Weights of a small transformer language model.
Size: vocabulary 3708, 1.83M parameters.
Architecture: LayerNorm before each block, biases on query, key and value, normalized queries and keys.
Training: 144M tokens, 4407 steps.
Each number is 128 + 24 x the weight over its row's rms, rounded and kept within 0 to 255. Layers, rows and columns count from 0. Numbers have three digits each. The size before them is the row's rms in percent of the matrix's.

# v: layer 7 attention value, 96x96, rms 0.361, rows 85-95, columns 0-95
# o: layer 7 attention output (transposed), 96x96, rms 0.326, rows 85-95, columns 0-95
# gate: layer 7 MLP gate, 192x96, rms 0.314, rows 0-38, columns 0-95
# up: layer 7 MLP up, 192x96, rms 0.331, rows 0-38, columns 0-95
# down: layer 7 MLP down (transposed), 192x96, rms 0.313, rows 0-37, columns 0-95
v85 089:067158133138129094122137149176140114138124109139169046165147111160147129132151126121099107092109126133130133104157099119113096130181130124113153138136114170143137124104078106084134118162137148182144109167082112115105149128099130131125100118118148139103130136128111126125130132114109128102
o85 086:154130121116102127152143163134116111138093125123093171125122161148108141146111121130172117134155136125132144122111130132098152137123129130088082113186135081116115084129120173161098125096091159114112145128123144162135103112143095099181160156127075107145116108154108116177163120105145139123
v86 090:131134135120145158115104104157129136125080114129123151122129166101166119132136105106119157152120133155125099090127111137146196118107132146115126158129116156121110179135181104094105104143108143168153109111156073138137086110112128121126126121108151174084122099157145175103127152117106123162
o86 087:114129113155117130122155102067131097139162121108109179107151165117086115080089110142137144129105131119160185141145123104139090128127098144142148110103138098093123084150128166150156134152155125115102177110132142154111164144142151108132126095145123125146152156130104090161131125130089124119
v87 105:141101134101142132149131134135103119136151119148121146140156110098108116106089150123139165106144140121153120150093143145117115091095132148144107131145105084137109144110124120180115166088137135129140157081114104092145136169169164140133153144076112126118117153173151191105120106101112078110
o87 099:123196127113154110109157127138150114160106164136135116123077129091147125161167123103099147176132125127149131083191131145161106130098159129122145098106134133117113141101098113135125116115117110131107122098104142131101126074140114108135082140126154119141126138117118092168153125182102152148
v88 094:149163119118133105133122150108100174136100180104114135119115165105132118142103152154150131139104116154134130096103148158177141094159111139171100128119140080131165152076121116166122135140114140112139126118171128104076124111113128087123146094138152144131131125119170124112112095125145073093
o88 093:107065108119177179117153111127133104118151122135149115155167122128138141134155086155129108119209099100124118109108105139102126129115154136135144114132130110109123119179150147123137144098122096115121128148073152136124101116118184167159124106106114133117109123099102110130154132130133119178
v89 089:061116123179159122136142126114110114105125157120160161115140150106149154072089086138168120153151122158117162138133138099146121160103125086126109134112139133119109136124102135128140118164154119114172106113145178157133102125144105133124119098129168142087151097118137091139152104134135097091
o89 107:141127103120085161126148152154087132154163124134105169125117135177108135123175121131064136078125096143107138142120120140167101132091153168105097121151103164143142134122169111105090105122134124145093154111120088119138098115118150136105155139116118130152121122120114150115163159099161119163
v90 092:151116145122118111103118106139153122140125100104152131159131120102128162136143134163166073115147133149119135127125153127122153136140170174102117164121127092183148103141097150111178125056124129113105132109133155125133122179137142133087133145094073154097113120141140166110131118142097097122
o90 092:152142122114105130134140170132165153083133167106126131141107106130142100171069152135140154116118133112126115139102132098108112114160121090113138130119134125096152171111126084114149167142128125090150153143057105114159176091113136124137117154153136133155127125083107083128161150122111121149
v91 085:132133164115110119132129127143166122089108098098091110114137117113144099111145122139143139121151148146101108154123125136172136121150081125110164137097103092137127095113125116118126133110113102138123121195102167108070106128203141163110090132135151102110176105128174134106127129135157117134
o91 091:098092079129101159123155147125134139123113144150105133106092106086117179145115137146095091139139153106109124122124079144109095125128099147077104138140145154122163134147127168166163122128133129138142125124079125135143164144131113152104137128128115165172119120105135179111121099165106176138
v92 088:175144156102109116135130161133111089099151140127150121112101103117129088105138118088128128122093095095178109139157146134141133149158143138097126142126091155159100116142138126111161109155167111156131127137140159103121121156114100098082108137086165096113168124131156079174117131113127094132
o92 095:136109141133131164159144076127110102130106104132124153096132136117143166120129086143132120127134107123123175107124105106108116139097141101146117122128138116113094174090068137166149120173128164088172169115129110115179109139082131175169139133146123133137143107128097140102167123153140127125
v93 093:134138110099147138157113136141160151153130093166105129123125103166104112147156146158114124119124100111159127108128161086163113120100108096128180108156098096129112107154144187153087108110076126112139112156097136129145145093123119135161164167148105107128140114143127101158114136101166103156
o93 090:161147154123111123131128126090105142123148086097110118095116124037158105104136135089137099142170124139103147112148119115107151135160161144133129156117100125127133135095176120130117151133101120151142153105134114123138127146150110122077182116175142132122123114114126172162104135163106162112
v94 095:135105146165169129169109155116147110129118119120135134116130116132107167134141150107124182126145107129126113061141144175132147158079139166113100143083135127114102090125098090135156128175139138204122166108145126116109126142118131082118114134125121127113126100131140110139125136085144098150
o94 101:127127100108136122125133122128129157187138153129128160132121142097165106082143146136133113087107140116167159137123076117146107111125143138181110094118132102151095163175124129154127138114127114088147131134127120117197116162137101129187142130088122118109119088127097111147168126142098107120
v95 097:158125094143143109123113151110128084144140090115132154140135102091139113133150136137149110153139162117116126137129143165104075166137121112109154120128103131149157101159141177128077118206139133109130137163104176093152128124136106084126133140141102118137111132170178102158122109132140145142
o95 098:110156115140120156131140112185184109136138136150108104127173138154112085114148077129094073112129118118116143125153126127124150137147135132138090106132113088138135155133121102146156162107113131151138090143130099128188160093139118141125165120162161109166133103100111128121073098116141134137
gate0 109:112165082110103128111140117185123151066103111146127156151130135118102111130110132113189085130127122141113153145213153113125101137085114125164151150138114147123094166134140127134084134110138130124120120097123115140154129131109148155125082104107128143134135104147103134156150152128095143109
up0 112:138154095167124146108108104108121115127095102092121182156138083130175169124144116146133149180105154111143099117140115151156091102115141140107104172135127159123105163121150107143114142136117130115112103129123123134074129154106134139175095122122085157151124136121114100129060125138120154125
down0 109:141140098120159110141120147130116143096134120147124159146088105128169132131109100107109165128099118110113090140098135120146112121136060179145120096116167181132091123179173128135110135137135133122119114147100106115135122150137122136107102093134140049132167155110086125145135143127110150126
gate1 106:120088164141110133138126107117148150132155125144123133120141100114138133137137107112161131163155123118082123140138099178112118106117137099142113118116153120137124120100101095144146150146159146162120156167073148138129178100150177107096128111165139049091113111150151148110120103134155091113
up1 103:108119129136121132138116096097120129104131154138072120101145125096124157087085144132103120144135136120146152082127122186142158100141167075168092165118120132119186112120090122147097152126136128157084118146145125087150114174133121145150138120087092121123128133139118114098124152089132132121
down1 105:117116151092154127149162144096088139131116134109167169099109154114127150150128115150158116136142145100161073099108106149152141113135135108119084122123094156136110136177112067130154137140154156162086140125108094133157121136149155192148129113142128110148136097088115141135095149127120124141
gate2 105:114053121153102136126138110101142107132108093129138113118167132092124145081089102125094111092170090144136123145145161127156152140101111145124158121137124148154162152113183094121133156149122144199121116131121128141122147150115133094072102136138116143111097123120138123117152155129098132110
up2 097:145124089152147117136104136152114166117142114138116140144163167143168098160111097090144108105109156138149138141151093118122099115094147063105090123106140156110100100135160134162141096145147111106188113121147136137155131106111104150157139146146092123118130093133147089097141170117137150147
down2 092:164148102131159145118097100131113096093092107156134122121124143114185120150129138166133139126112140135119109104116100109128106147139112106089142105128140127160126096085104121089115124158102133124107136126165149185161129139131122131135086138162146104089123112104173101141105159171159182103
gate3 094:101130100142163113120122143104127103154077132127089112172087134145189144102150126134108177133147136111119144146080121129128084150091141156142133129131107115081116144144115110156142080121102132117149106156122121145154125112142123135103135136163119129142146148134177155181077131113134093148
up3 084:128115093131119106158145093132160109135103144094118122134082127122135121152133137107107142139136135107167119116112102140101132162100124106128109098150114143148127119162119145108170141166158165112081164142172162183104126134118179052103141138094150153114144138111104119157141149138146134103
down3 094:160144134169115133130136113100148089174135135177149146190120135159097158100119134141104156111118130137134098131125125093171121087107170133161148167095146143088132122082129105108113088107091136127157112149120148166142130099134084142143118112125159153131146112149144101123126088123118116143
gate4 106:134136120097120125128157130133189172140109164135127100113067102152121126098117146103112134139138116094147097108168159141120143105121133137126144137115172114139095127126157095164120085135109146127141172187110064135128121151124143144128141152163136148137107158079139114133130125146088160119
up4 115:100111113134124162125150105105071155112124155163163147100124140114118125111151146132114161089109146146125125126120151096139140156112127155162139150112108091167110117166173133107153142131157150093102086153166120132172158117091108132102123062146118110138130150091107108133157137097131110110
down4 108:137144159118103158102132143129117147134102116126151143158125119124129123146101114110089134120146125129070151114125128091141178118113114148073132144081156136095142138147161111138089103135105134108171132179138117141095094162150087120119129108176121117102116134105106141186118140155135170093
gate5 104:072123163111115098176162116150126144124164147152131148081123112120090132088102141139156129113157112115119125112107179156115135131151158108153151152130137170136136128137099131127166159081153151109116171125100128099112099142118115102119143155112127123125094132087110145158114179159150099120
up5 107:143102130131152102131105119112092111139114131105108107113115142173079082105119177159109134091163114136168123078168102145156118133097095083163135128142121150139136144097126104131152123123124171125146120127127101111100114145157141169127162152162117134123119094112111152152105120164144157087
down5 100:116113122088114122176150128169133102119095140140144125124164138135116117103102144145140133095158122102124107092142128189155110148118152152174144152137141140107161114117135096148089156061087117085109129107132180113168130150150172123146123108114152112143131129094120115128124085125153129125
gate6 094:088139111105110147135165119119150160112112088120118132135128150165126121130089126137130125139102138130133140089146185148114163138131138095097101128145171139132129178148127140106141089120133105173147128150106129106094122129187105152091103170129166115135141142145086120138109135183174151146
up6 092:126141109109143140125139129127100152107143163129094143106195105140142129112144134173103160144116105141134099124149172142092136102117094154103156147089137115148119104133168172125120071124108130132149135140138125134122169127112138092105121169121116100167074142143169163095129166117129141100
down6 097:138108092138111084114190110126134096080163096170094144148112155106177113136121122146118151159133111143150135125109109093142124139144145177142128137132118119119164112120088128093133117129112119102139161151147121135152124112085094105095143151153097134142132152151143112099111129155074130177
gate7 102:095133157112145136167123145151115120171113154127125085102081088097140130148142144139130063099154126136078169146123131118110125121113122154156140129121145139129122141160135096132174088110152119171124093119105169128129119145089135118110188098089138153127153128116145169099125139147129132113
up7 099:141155113115138182171120090092120099133143148133119136161102097139101131134129136140093152112152137124182110101136136148136108113111145176097134101143117127114123100073144095145123185138103079132175161127110094138116133100098129137137141153157150142149159106108133136149113110159102144090
down7 096:155132128191152130131163123172140120126137079121127134113146180133109123129136118081138170169115095124123147137122099151076137111080125141109154164108112136114103140117142135097109126137109154108093164137110137136114175082153082095124126153152108103178116111134132132124145096115112131111
gate8 100:122122140149106116101129115162120137112106092097119141126161138174146139116131140121162155077174131142125142145077165113141123093148082113126111148164105119134157126148159094107112156152095165161137117115098152146137121092173130096108101111174170135180129114127145149122145109154115121134
up8 092:105081144128161055123130115119088098093103172133123103123138159125147139115142122182101167149165149136163123146119104115152120118067094115142150088127122168115139140140155149143115141120120141124138127104138153113129143106126132091126090108142160137165147105112123118151091103151108166117
down8 098:109116145194095164099119138135150139158156083154121175125143102162136093158144108096085155078145162074121121145106155129105117080161156122121130113115143152161132124139148097144100103121132138151122164096100111142117149140124160135152132104100128136119163136123142150166129123141136132115
gate9 103:138164082113115129128111133118134168151148079099093110160139146129170120133159112095161096132114193125137120087128122118134064118150161132099125164125131137157097131139151102134105150146176119091150097137148111140117127133132134115089084132119152144137105067132138135118132116142145102142
up9 101:098084148127117157107106108109146179127139115136090157102122109093119143110118135138103117140116135106140130133169126121166162147122108107175166158141135140163137146125142160179057113114133110108148137130140159114146126131123126108151147127139109120081107105158097106176137180106117108163
down9 102:133114140138128109131108178151161149102111113167093104094121140122153106125173117143137153100116114059166159120110107146146150181158123125137096108121109155150118146141136133143133142110078131155106172156181108133115126177156129102103106150108118103153115109126094130137136162140116121147
gate10 100:109156106125149101108135158135121143154101120137097100139132107124111172105110153169097121142134137123165079106133139100133097148118144114144125136136094111161127151157127085159098138118150140168140085091123167111159126162152138146159109118166146168159138140115179118136089074106115112131
up10 103:133137153112169159080125114141130134126128146115144144087133126126082100111103114144137109087115075106110120137114139098093124150134117110120085125114107171155146165131117145183163105124094118116127125082139170171155137097103126145115095096148143129116074125105159156134155129103159132126
down10 101:124098100162140152112136157111127146116095079131133158156108104133085147152169103171090149121122074107134126140116102145122137146160113104119121158088170094119141122120115124118132144150124146136128141153164142135105085172106144086143118113119164138124101071106164129123135160130129086154
gate11 096:145094083167138099130140137155143138127085204132121072122142120122134154139134141092132154136162117111129133101129127125110163103081087128127136133109125157126101154116179096117091115139150142087138128094167134143132129098140145135159095142125106094158141096109114139158139093105141107110
up11 097:129121120106128119138133141125098131115127137098119115130149158118153148135127156106156073162107132142098140096106141134118127113136161132149056102152177187117138146111152137130128131126097124107115146120125146133109122153106094136085110180117155155183140123117093104157113121110195121165
down11 105:105114146110082134121147129136144126113118112151076136112132131113109159199131128181102131152117063084142143109124189124120129121136120110161144108115141143090135148136120111178128131156111078159109170154105113103133122135094108168108136146141129110117117159134099096119108117117134100132
gate12 098:129110130157132105141122135121111152104108123166135108143143113140152123125130115125158142083149101141150137192128092138164166138157108130161118143128123145156115137151118131099095169090133097153094129109121111102100141174102145168139124140143114104169106141114155176100123107121107152050
up12 099:169153102084112098143114088116159111126111104099090125118119145147152109117106118137094094142103123098141106078094134145169116125129118157204151122131131141108137159123136151133153141138098130088159145155102081116104123137087138128091127093118123138143164167122132131123134138149143128176
down12 092:126116132068149116072120071156134145134132106122100133096128096094107147125090131127089094115113138108118153108161165144121145158144158104086127139141163154113165093125153109157156119128114146094135117152136123148079079137068143107114112149135139137130157135105109109142150141133140121114
gate13 094:111169129108123122152118119117119181112109142180130087122151091129120148125130160141145153127125148107157137107163112136085139088145175143148138117154110085140154107112130097081095137154153142112153155117148113138121157124097086112113121093140106141168111132114126063155126132108112086142
up13 096:137126124150165155148128152143138129140124152065099125163130110134156163188112127156091141130126132105107170112081116117124113109130146119130119126116110136105140099148105137112134111186079112130131140147152105122127145136102107144146137115176091119164110181149131129108124171080089095134
down13 098:125159127168158138128112100145122160096168140136150116113170086141158144121093107140131105105113160190135160131119132096155137097177104095114153119127083129144134127085118105119117123120107126115137124144116126119149136160148152131152113132122076158180104105117139149130162140080103174125
gate14 097:103129137106136144145128144133120145096120123138100084125143122115147146092168156111121160122165107096153164121152196117093140116139114109134098169120143131083123110194150137118124145104082107176111125126154092137132112099100115130150120147133157078124159161127097101140139146157133138109
up14 097:140163104099144125109125114140148116103174130125109120101126143105122117133146095129130134077131100142117142156121148122109145152144142112114104162147131125134126098110170127151098115079116107135167092131152162114096124095099094123168098117123124094115124067150155055149134177144154102143
down14 089:128089165129122102134137113171144119153098159132143121113095146129168069113138175094135129119113129118106110109169109114127111168127127123093142091120134127103138075066144138112127119124124170099174163148133119127153146127155180121156142129134125121119151155111122176101136086150135122142
gate15 097:123147156127139135121071114094139154146102118139161154134137116137125126106103150102126095125104152119110116134130140116145102185149122152156129118137115159120071131169145165124128071154159147114175129124108122112159147127137135139096071168126065135151159153127151107122096146144159115132
up15 094:127145109094136126136087139089141166113109139098125160106124151106117114136124120101132147128128131114133130130166080074146131109176119141142105162181086095122140150109122124114152187105104163181088171099150145134110112124110104124102142102088135142130167157153111123138116137122127120098
down15 094:147095104083119134141178130144116046141183128148118090118155119114104136102111126149116135109093139115136074118158136158129179122097166122111107128115095134137128110092170114122102174130142108114137110137113155145129131102122112115125128081155159111150127133163102122112136125126138095106
gate16 101:136173175107142115114090135140172095113170124097121134125132082079170099117133134104111138144141122118122113095138078140112118122122152164117146133137123119140105160110133107113108113189130156112140096127133134105110155114084174094129136124087143158163105096121124103127141105134077148128
up16 101:125155132126139084114105146103138133108123132146125157147151059107144133150174142154122108121151175098107148113109095118085141127093143099101154137167146141178104091142105115084131128133128152140143140130117168110146131124112153109099108137074131145164066121100129122161146117130122119148
down16 093:132112131121114112150131149138095113169095122129126151146127110135135088068146169131143133108112082120123109136105114142139121127122096080169146137119177080133138155161145100108106130110092150134110113160127094085114155157130152132099166121150124135128125109102165109164153067123165120108
gate17 100:130106136122103121153079107114155154150089105131101100093105140129139111118152197104135127120130143138129143169149129152173098138098118133165092129159151102141151136160129134123140157088116113169141122149127116117142154109155153112124179078131121145117098143164124110144132165137097076123
up17 087:128147149115101122154171098123123158150151142163094107104149139146183143092158102130151081163127136141097121113102087112120144146124116102063132108100120091117149135139146069139118119124105153141159118126087086164129102131140127104164108126124134147131148155111144123091127088103144111125
down17 087:163100113111153126142176111111074124104109153084106110101111157126122148139096084146115125083177131125113101111154121144150138118125116124149117095148137127122095114123152135143109105126134193132095114142104162110117183145094123096161157111131103109094119136138143148163108135114088099104
gate18 104:147158123125139149146153140165120149188101110167108103108143125146138100120123132131110166079116134136092110127118132107144123126127113170141153114121101113095083132147122119166103118115156126148137100117087124121161103115148100132070142098068130130102158145097156186172139126149118135141
up18 101:113124149132082092137155163139110100135084182171133151112163123133129116160093140112149112128143154123135114133158084122089154129127146186112140149158164112144131114114101066119091138132105122144114146117090129136139161147116102128102129152157099137137163143113110083108126157119136143168
down18 100:124150116102127131151126119079153104129109130118133117165152072138145107139122087124127187116144142188100167105137092116130177106127093103143102124136132121124134142135145095153127114128163081151080141107155134079174113120125107116094146106147116134106144169104149119127128154098136119142
gate19 106:077144105139131144125136103149173168163104147128114142136122151144119133124069176113138147122141105140090124111144147132103166111132142139156119117142114080108153130102125160111095103126151107157144161088099104076120124155096124104109165086127117153123177157142136102153134108122153107145
up19 104:133103140163195158125118143105114130117137138163144087151152075127163148170126118130142099140086123114092125141125161113127154097131135100131145106116139135120092096153106143115126128129168125085121120159121091102126129173130123155093105095186140144154095142151145126110099157127169141121
down19 108:152127158133112129144150131123135114168117088148115117128180116121147115170172129110131133100117097117103166148181102133140144127150121134156118158140150139159104163125114179128153132064103153143135103158100134150130104115103118126135143091101157123101095155168125114090141170108158105105
gate20 099:126177099135115120157144122088132151138105108127143148121174189086090098151127135120136145136146175128132108132126127160117098157136128148137133129119098118143080085108152127094166143094142178147133118125110163094116138107108127089101080150134182105166136129108143119121153107129130128131
up20 101:158131155121138143096094106119140063125165118143153164115144141149147168143133144128151095123126117116136139122086100111099090078127122126135138094133110154100132166151079136144093157179135119126146185131172116152148148109122146120181138141120121139104118081117117122107121092122130107117
down20 098:130150142143129102152219162116147092110092136105108118112131135146141156107104081135141183119142095118163165084095154136091146155123149140116133129122132117121133150080152133122124138157132112144152075119113126115141135123137118134146125115150102128135150142111176123112156153101157103084
gate21 097:117151155100134168138152117151123121064155171125123100086117159116125145123154123113118152099087105131129163114090097115095116087102132122114106102140123162181097149127151096151088147147103169124094133120153110129100170146145138122095103118097157122162111141127142105100143105150136128134
up21 102:111115070114084128124143099101116148136104125112148174150148144134150116089125109085115125130131110166120152158148142126107183157119161142112112116127104118156141103101136182158129107114128089138101144118092160113099126098125140075129112179092141108094124151117099148124171124141113129136
down21 106:122085131121148125130136165099158123164156104117119136129122124079143139138126120137125102132120121134093151122153148146068136127159183164114182123141147154170142145114138153148132159165111156138084142064123114133141108118128083123174102155118129125113117129101122143138103093087149157140
gate22 108:128105159176117129137107140141148128139105132110116103090130155087143112108176131129127108165128133163089119148156120115167119117091141117134107126145135139165101173121126077136135136138168145104097109125084111121135123159085113107112141142139139138132167147103117169109125109133041149146
up22 103:133158120175119174100152145127113153115094093099119101111144142158126109093111117136136153168147137130124143109117082094134148124164123153120087143107166141145129128081126123151107107157129108108130139132149167126149100150147134079087186136117105121120122128077117111105173155147135146096
down22 102:108110102131135132097174125129141112093100106165097120111152142076127101121137123129114118152112144134145154115132142138124124130072177077065135114126121156146127108132153066158157168103130190120132106133134131144106143146083144116141138123154150138080147113119130155099116148136108138144
gate23 101:120138157130093136136148117125111111148138120138152153132107172157125162114121151144153115117114126123121078136145177080094140139091136167085108113115145101148102129103170125094118116172141114117137085145163159166092123155127109163108104168137100113138127158080107117178143126150119121139
up23 109:138083161096122129127162117135115123152115116172129088137125137140124184161147127140122142127135075148140085135143173141133128126131172143103109131137165096111153126103127130074109134107111137116165158108144071141159137085163151109099136121139128128118142109073155145143158088152129128112
down23 104:137098132102100137088083149098127102142115167141154136118106120106115118098180117146136146173129156110154125138093120089129147161090101143097123142113155136126126143165158139142076151163124092127121098118127143116128097076139123176128131159080130131154124143123125151096134156129114110178
gate24 106:122117137131100126108149105131094145088157128090123171148147116119100159112079127157153096165120155158102128121146155123099136139110090138133147140119137153146092139128121136130104113157151144126114126111126146100080149128140099165116148136141102092138133138183125085195122197134137143111
up24 111:136138094102145141107133133106157164111108148086172131101155110104149106131117104091153164163139092098172080042141152093161097152110140103119127163122141145161139146144114172121145110130112110096121137112147115120130133151141179106137124160125126108157121131124128126110135120121154143146
down24 103:150154109107144123121139150152123112119146138123121117144190109159115137112144103108164097120142123142114109096076118102114114129119084164139131131134068104097120115165172120166128105132163142140118119142111126109135104110168084105166194120139154105119139176118115170111124127120137160110
gate25 090:115135106166157104160135147170170123130095143104128124159123126125097154126117131115115123167083110122151168111140129095125099109103124137107119123155156099120120124113101112154118124113069163185126136124105120109141151144148086125110138136096126072135134165076133098159137164147120153168
up25 092:150119157125107179103090139150092137132134137126115110114147090127123133084133143094121132131138125122154149155109132110110157118145087127113126197138128113188140109116123117149117117096172122105150122078148125157112135077067108113135128149129098118154162133109156128152105158110077127125
down25 090:122127162130122086115124114156084148114074107050143060092111140134123142141085151117157114134132136139119130091107132129140151113162136143162125075121144152070118147132151155133122142160153117167131108123110121130112096149127136135155133137110124117152114179147129127149138135144158159147
gate26 104:131132111139129062140114138160129114168176134148099148120130131116099147134114106126153125143096091134124167164127125156122156114117148123127115112162113105133130114165126110105122156115198120131109157089101113161133159108084146119116094162152103133134149148140172139082094107160114166113
up26 096:142141120134121133145149145148162134111126089106145148105096179122119131141152121138121139151111139129154103124125179111118091111108163145125101123183129111121125160133136122090146158131097132127123192148149134174200125109149096094105108137122142139146102173139089137083144108113093128144
down26 097:138138123106118110093102133126142107154139116071149123131110094131121123115150143183134083105130144104130101097107147122166143150126109138089131125136140128125076156113111160091110156135111080090150125145138117154096149147103139159104121129161151094089166160116118092171157142134111166104
gate27 104:089150136144131104113096096127113121127151149126135095094125143099155124158115180182161117080124118147088111121068124112154104110069106139138122116176129149156105139096147132099123114130125170151156118117135153143123157144139158126102167101133097097113128146163128120149138119114098143157
up27 105:160106134104146139125155130126117084197158141133118124116098096087108118157140076120100110085114148104141125141186110135137168118095153160113135128114167119146153161126086140151113139122175068106120129124131132152122115176110110136120132133164122113126155142100116152134144142103127134096
down27 111:143147133076153137154087120105089100096109142098120087146143123121114124103107116099119137140153157153142104123109144106074149129112082101093134173101121104146135156122159134138109107122111156068099138134083113114151147083151110086151140104130138133130141113122154130108095152151140097146
gate28 101:128086183158115111138167064131136127128128131138122172147134112125120107141067091118133140095141163167106092128104154154137102128111151147161131132119080117121079110149143132116179145123108129101109123091119123089092137156124101120098148162123111145148128127118118173139133122124143097115
up28 107:131178128117052134142194144112153116152103147132115118154112109101111120084108121124084147127142090153116114124104118136148084126106155154131117156089132108128117117145122139159140085110108126150078140117133144158097118141139123116136162126130144094116149130188137075162133130112131132116
down28 104:161122151149122119124039118124122097113141127127106100132149111104092143131106091102135112150118125106169092120061113139144173091106102152109121111116114138142151115151147104155084120123151096148157141168077098137158123133111120151146140158147117129151124110142138173123123139140146110124
gate29 104:107088134134117121117098147157167147101112113129111096118139127136100112130131187139125086132153129100160145166122106141125098133117166124152150116129167176145130088134131089097113146104126173140116109165143130161124086150057169110119148153128133110103133114172136129097149147138104148126
up29 102:138117144140131185118090101125128188091148110092114170112133148125127132076121159109139130100126111120167096130144136139169110170137103157155132138145139132122154126118146148165103130131108138102136122097092104133158149120106135149103105097125086137117114111118103086148110086142126171074
down29 100:114138125102100155129087127116105093145144111144168115097107125135087143126109145142124179091136135106114137078101128137132175103156106107168087152165132150140143149105106127142137105158135093139143098099130133195086146096145152150164085126119131128108095122145115118141137108133086120130
gate30 099:163125125128100135117106096117128140081111132122117127124103132133175085102128115123126155163108144151124111134146143130138153106095074152098155141119165149151107139112114131134156134194120153120138110098109134180145153130142132146121089140083131132130106143085126132100128154194077158143
up30 095:163165124143143090123103131152127176112160121085149149142114138118123148125148124127085105144139064120096119149164109123084152118107148149126126105093150104108159123103072123161143129115165117148109113129083089099143124151172121153140112159155099126150132111152132133148120131095172124146
down30 095:054092167101161098129094140113133106149108154098173104118136117130065109122131149076114115111166161118108136105118114132150136120116175102131124127163144106116143134121162143126092155110108102153150124139171140104126131158116151125115147109130119148096134185134119128133153113124139124084
gate31 099:102125161117171103127120127122152120096108094129132123097132150113131111090090138117096155127144150134114146166117171132115093086121158073154122156115179137102129130094130095170142111136137126156131131155132146116124155164127096140159129139136145170130102111172126172156125151148188104129
up31 098:126146152140172143143093108130130114157174094139127123094126140134147146116165122142131128116101116171120120107113143140104138128095148136149166126132104052081110121105132108147090169115144147130187132153117149141144161108105084128127120142163173138126146128146172100130150125082124128158
down31 094:143110142186084178104111100100141135112098102114134151124154141159164154129092091116137148164133084140157089135112120139153115145102127112133147123106132127141162099118118135121109121153126053161118124147178109139170128141127130128150124165188155100107140124124141136103153137140134137131
gate32 104:148151129143159134110132095073142118109087141158109132136156161116167141125114118129112075103147122128148104152100100132176101157145149136137172175151139119166097146122135117119096155092085122135110149155136121111136125064151125139093123157124144142125077131104145145123138125159110098103
up32 097:162116117089137142146103110153117164119115131150095113082152091077130121145142144126106125132098122148112098111102169120122117111158189117128126146094163099112121105110132143185150141145089127099132128139150094119149173143127164163161127123106107181130144174130126164110110129125123108140
down32 098:129123129154116133081116103147150150142104076122159085116137167112166126158110113096091137100152136158139110143079091049147145141126115170090117149159107138130136158112156152111125111145143109130121130105153142144102121151125152172119146139146180110120112126159134126119156124094109130136
gate33 100:133139104118130108129105122112139097108143100152099087112137137116119116126095149148110119113137075148165132116108139112134165166071161122130146138121102102140105137084132144187143136123127106117103144118100148092107126138093103110155126164192142138199111137137137130083110099147122105143
up33 101:142131103118170158110113115141131169137108128121146123128119110128124142134131123098110175084164131075100093146126106169093153083126130175072120142125150108133168121132114119128124129122126122145130110136138172197132122156111117149157161099179115115102100150140136089135110122141166133111
down33 097:136125113114131171090155155113147084109146127148099106107102142098126103155134105146119136143129106143206116101125142130148093131117127108132090145122097104093115099097162127149165151126149134137116155146097151094140144142168100095091174132135136142157151095097091145124145102159156120117
gate34 090:124099148133146127114148142149135124115131113202084119163139117103138129127076147138131108109137111104104115124120115157128123134116116176128139140095123134146134130101106167127096142096098137145120109134092166103143160149140120075156109134134113148138031142121123157147118159135148141171
up34 096:134067106124117149123160089099145134145110131148111203089150157131121158104143154113131085168116116086146111136158126129147100143145133137143124133123111173161112135114132135117166145143125111115126162101125140126110127143120083119142124154135126119149148164130127145092104114058183119108
down34 101:132117109129152128090094130099082130106142136118128191110129111117123133117137117154167142134129156131178073160136159152121090157089100129134117126129066133132154162159124127097128168135154133124157126099133112173135116145146106161166155156152134115126119114097078114112120103139121152101
gate35 095:083118141116102170115119131156154133172105121104111124182097099113164094159149137144098108126132111140088095165129167145134108138144154117173125146138161102133097093129130117112133081097106142093105093123153180125105130090144119187130134141115138122131108138130141136158120154113137151103
up35 094:147150148125155116135127150132098135097100151137128113096111161086179135126120137122128161140136136111174116155096131112132077085110102118122131137107149142131161128103138131131185147111140137134119216113141082175144162094120131166142142098134114092124118139151151140118109140118102154150
down35 090:121116137079107154148144113161137163135093140127146112054159116107081149131141116158101128118122130154124134135157107143119108125167161117156138170135097135110134102111165103142144118116124161099151157149120107117086105119125123132105146106105132113124137170081093109118128121162142078077
gate36 091:105115142143091130091156088149130142158152130105158133128114140140168171133098148143124076148113092120167137118071116106120152122137130100132119146146117122147141103138071157138109101127159152116137164101097147153095100138159140138137107138144103134137126112156130112084083159151154119179
up36 089:108128133160073109124144137150134097162128123135123093101147107098137125153175101098154167124147090141142110104117128120121152134159130097127156083170073143098134132149149124099188119138143163110137118109143135134163154149118148104163114112126139086114136159109101157173115158120137100137
down36 093:125131143088130111136114112132117101141110096118154121111117167139122111143070142152137117102140145115145119118156136139140132145104163134173166170126159109095086101126148115115149189118132172119145132113099118167101086137171157110090149141129142138145158154150103127148119126104116078078
gate37 101:150143148131162130139150139108156142101098154095097112096136163118168141139125088121138126134146097156098142067135147138113141118053168168150121133132141138159140150101125091106118105126142121117134093161118138043146141148123132153139133115156137123161157136147128136106139125120104111095
up37 102:120136093138152112130122114090117136177092133126127118136100124143160122132126142138108127127143107136136128123102165132154136146111100092093179148127166146144124146120108126134167167144111116156076092138154169131089117147164113174129106087088142115168138181142097131120113103103124180148
down37 102:142158115097103141163191174065112116121110138134124106155121122120160106118131121145110139123130105133142102139137154146143141156164071129105112130112130106123116152150095126098107117098145159145159136135107118143084127163119146133102144126147124145127110123057074165119132097108111167143
gate38 102:134112178120124074127169097090098118130179129134126090115066154098143082128145155123143133108121147136120123157117090098122137097164129157118134170124121149104119136134131120141138129143123107105139125139085145187139143135132110090106086154121170109135117121100141089129118090148144113102
up38 109:074127103133112133142118159154091157097120122104112151124131143122151146077128105097138136166110102151100124141068137130148174138182111131115114163142130192097145145150143141110123153110154149150104136102118124155090140139097113161161122121134097164151143125114093127107121110152146117162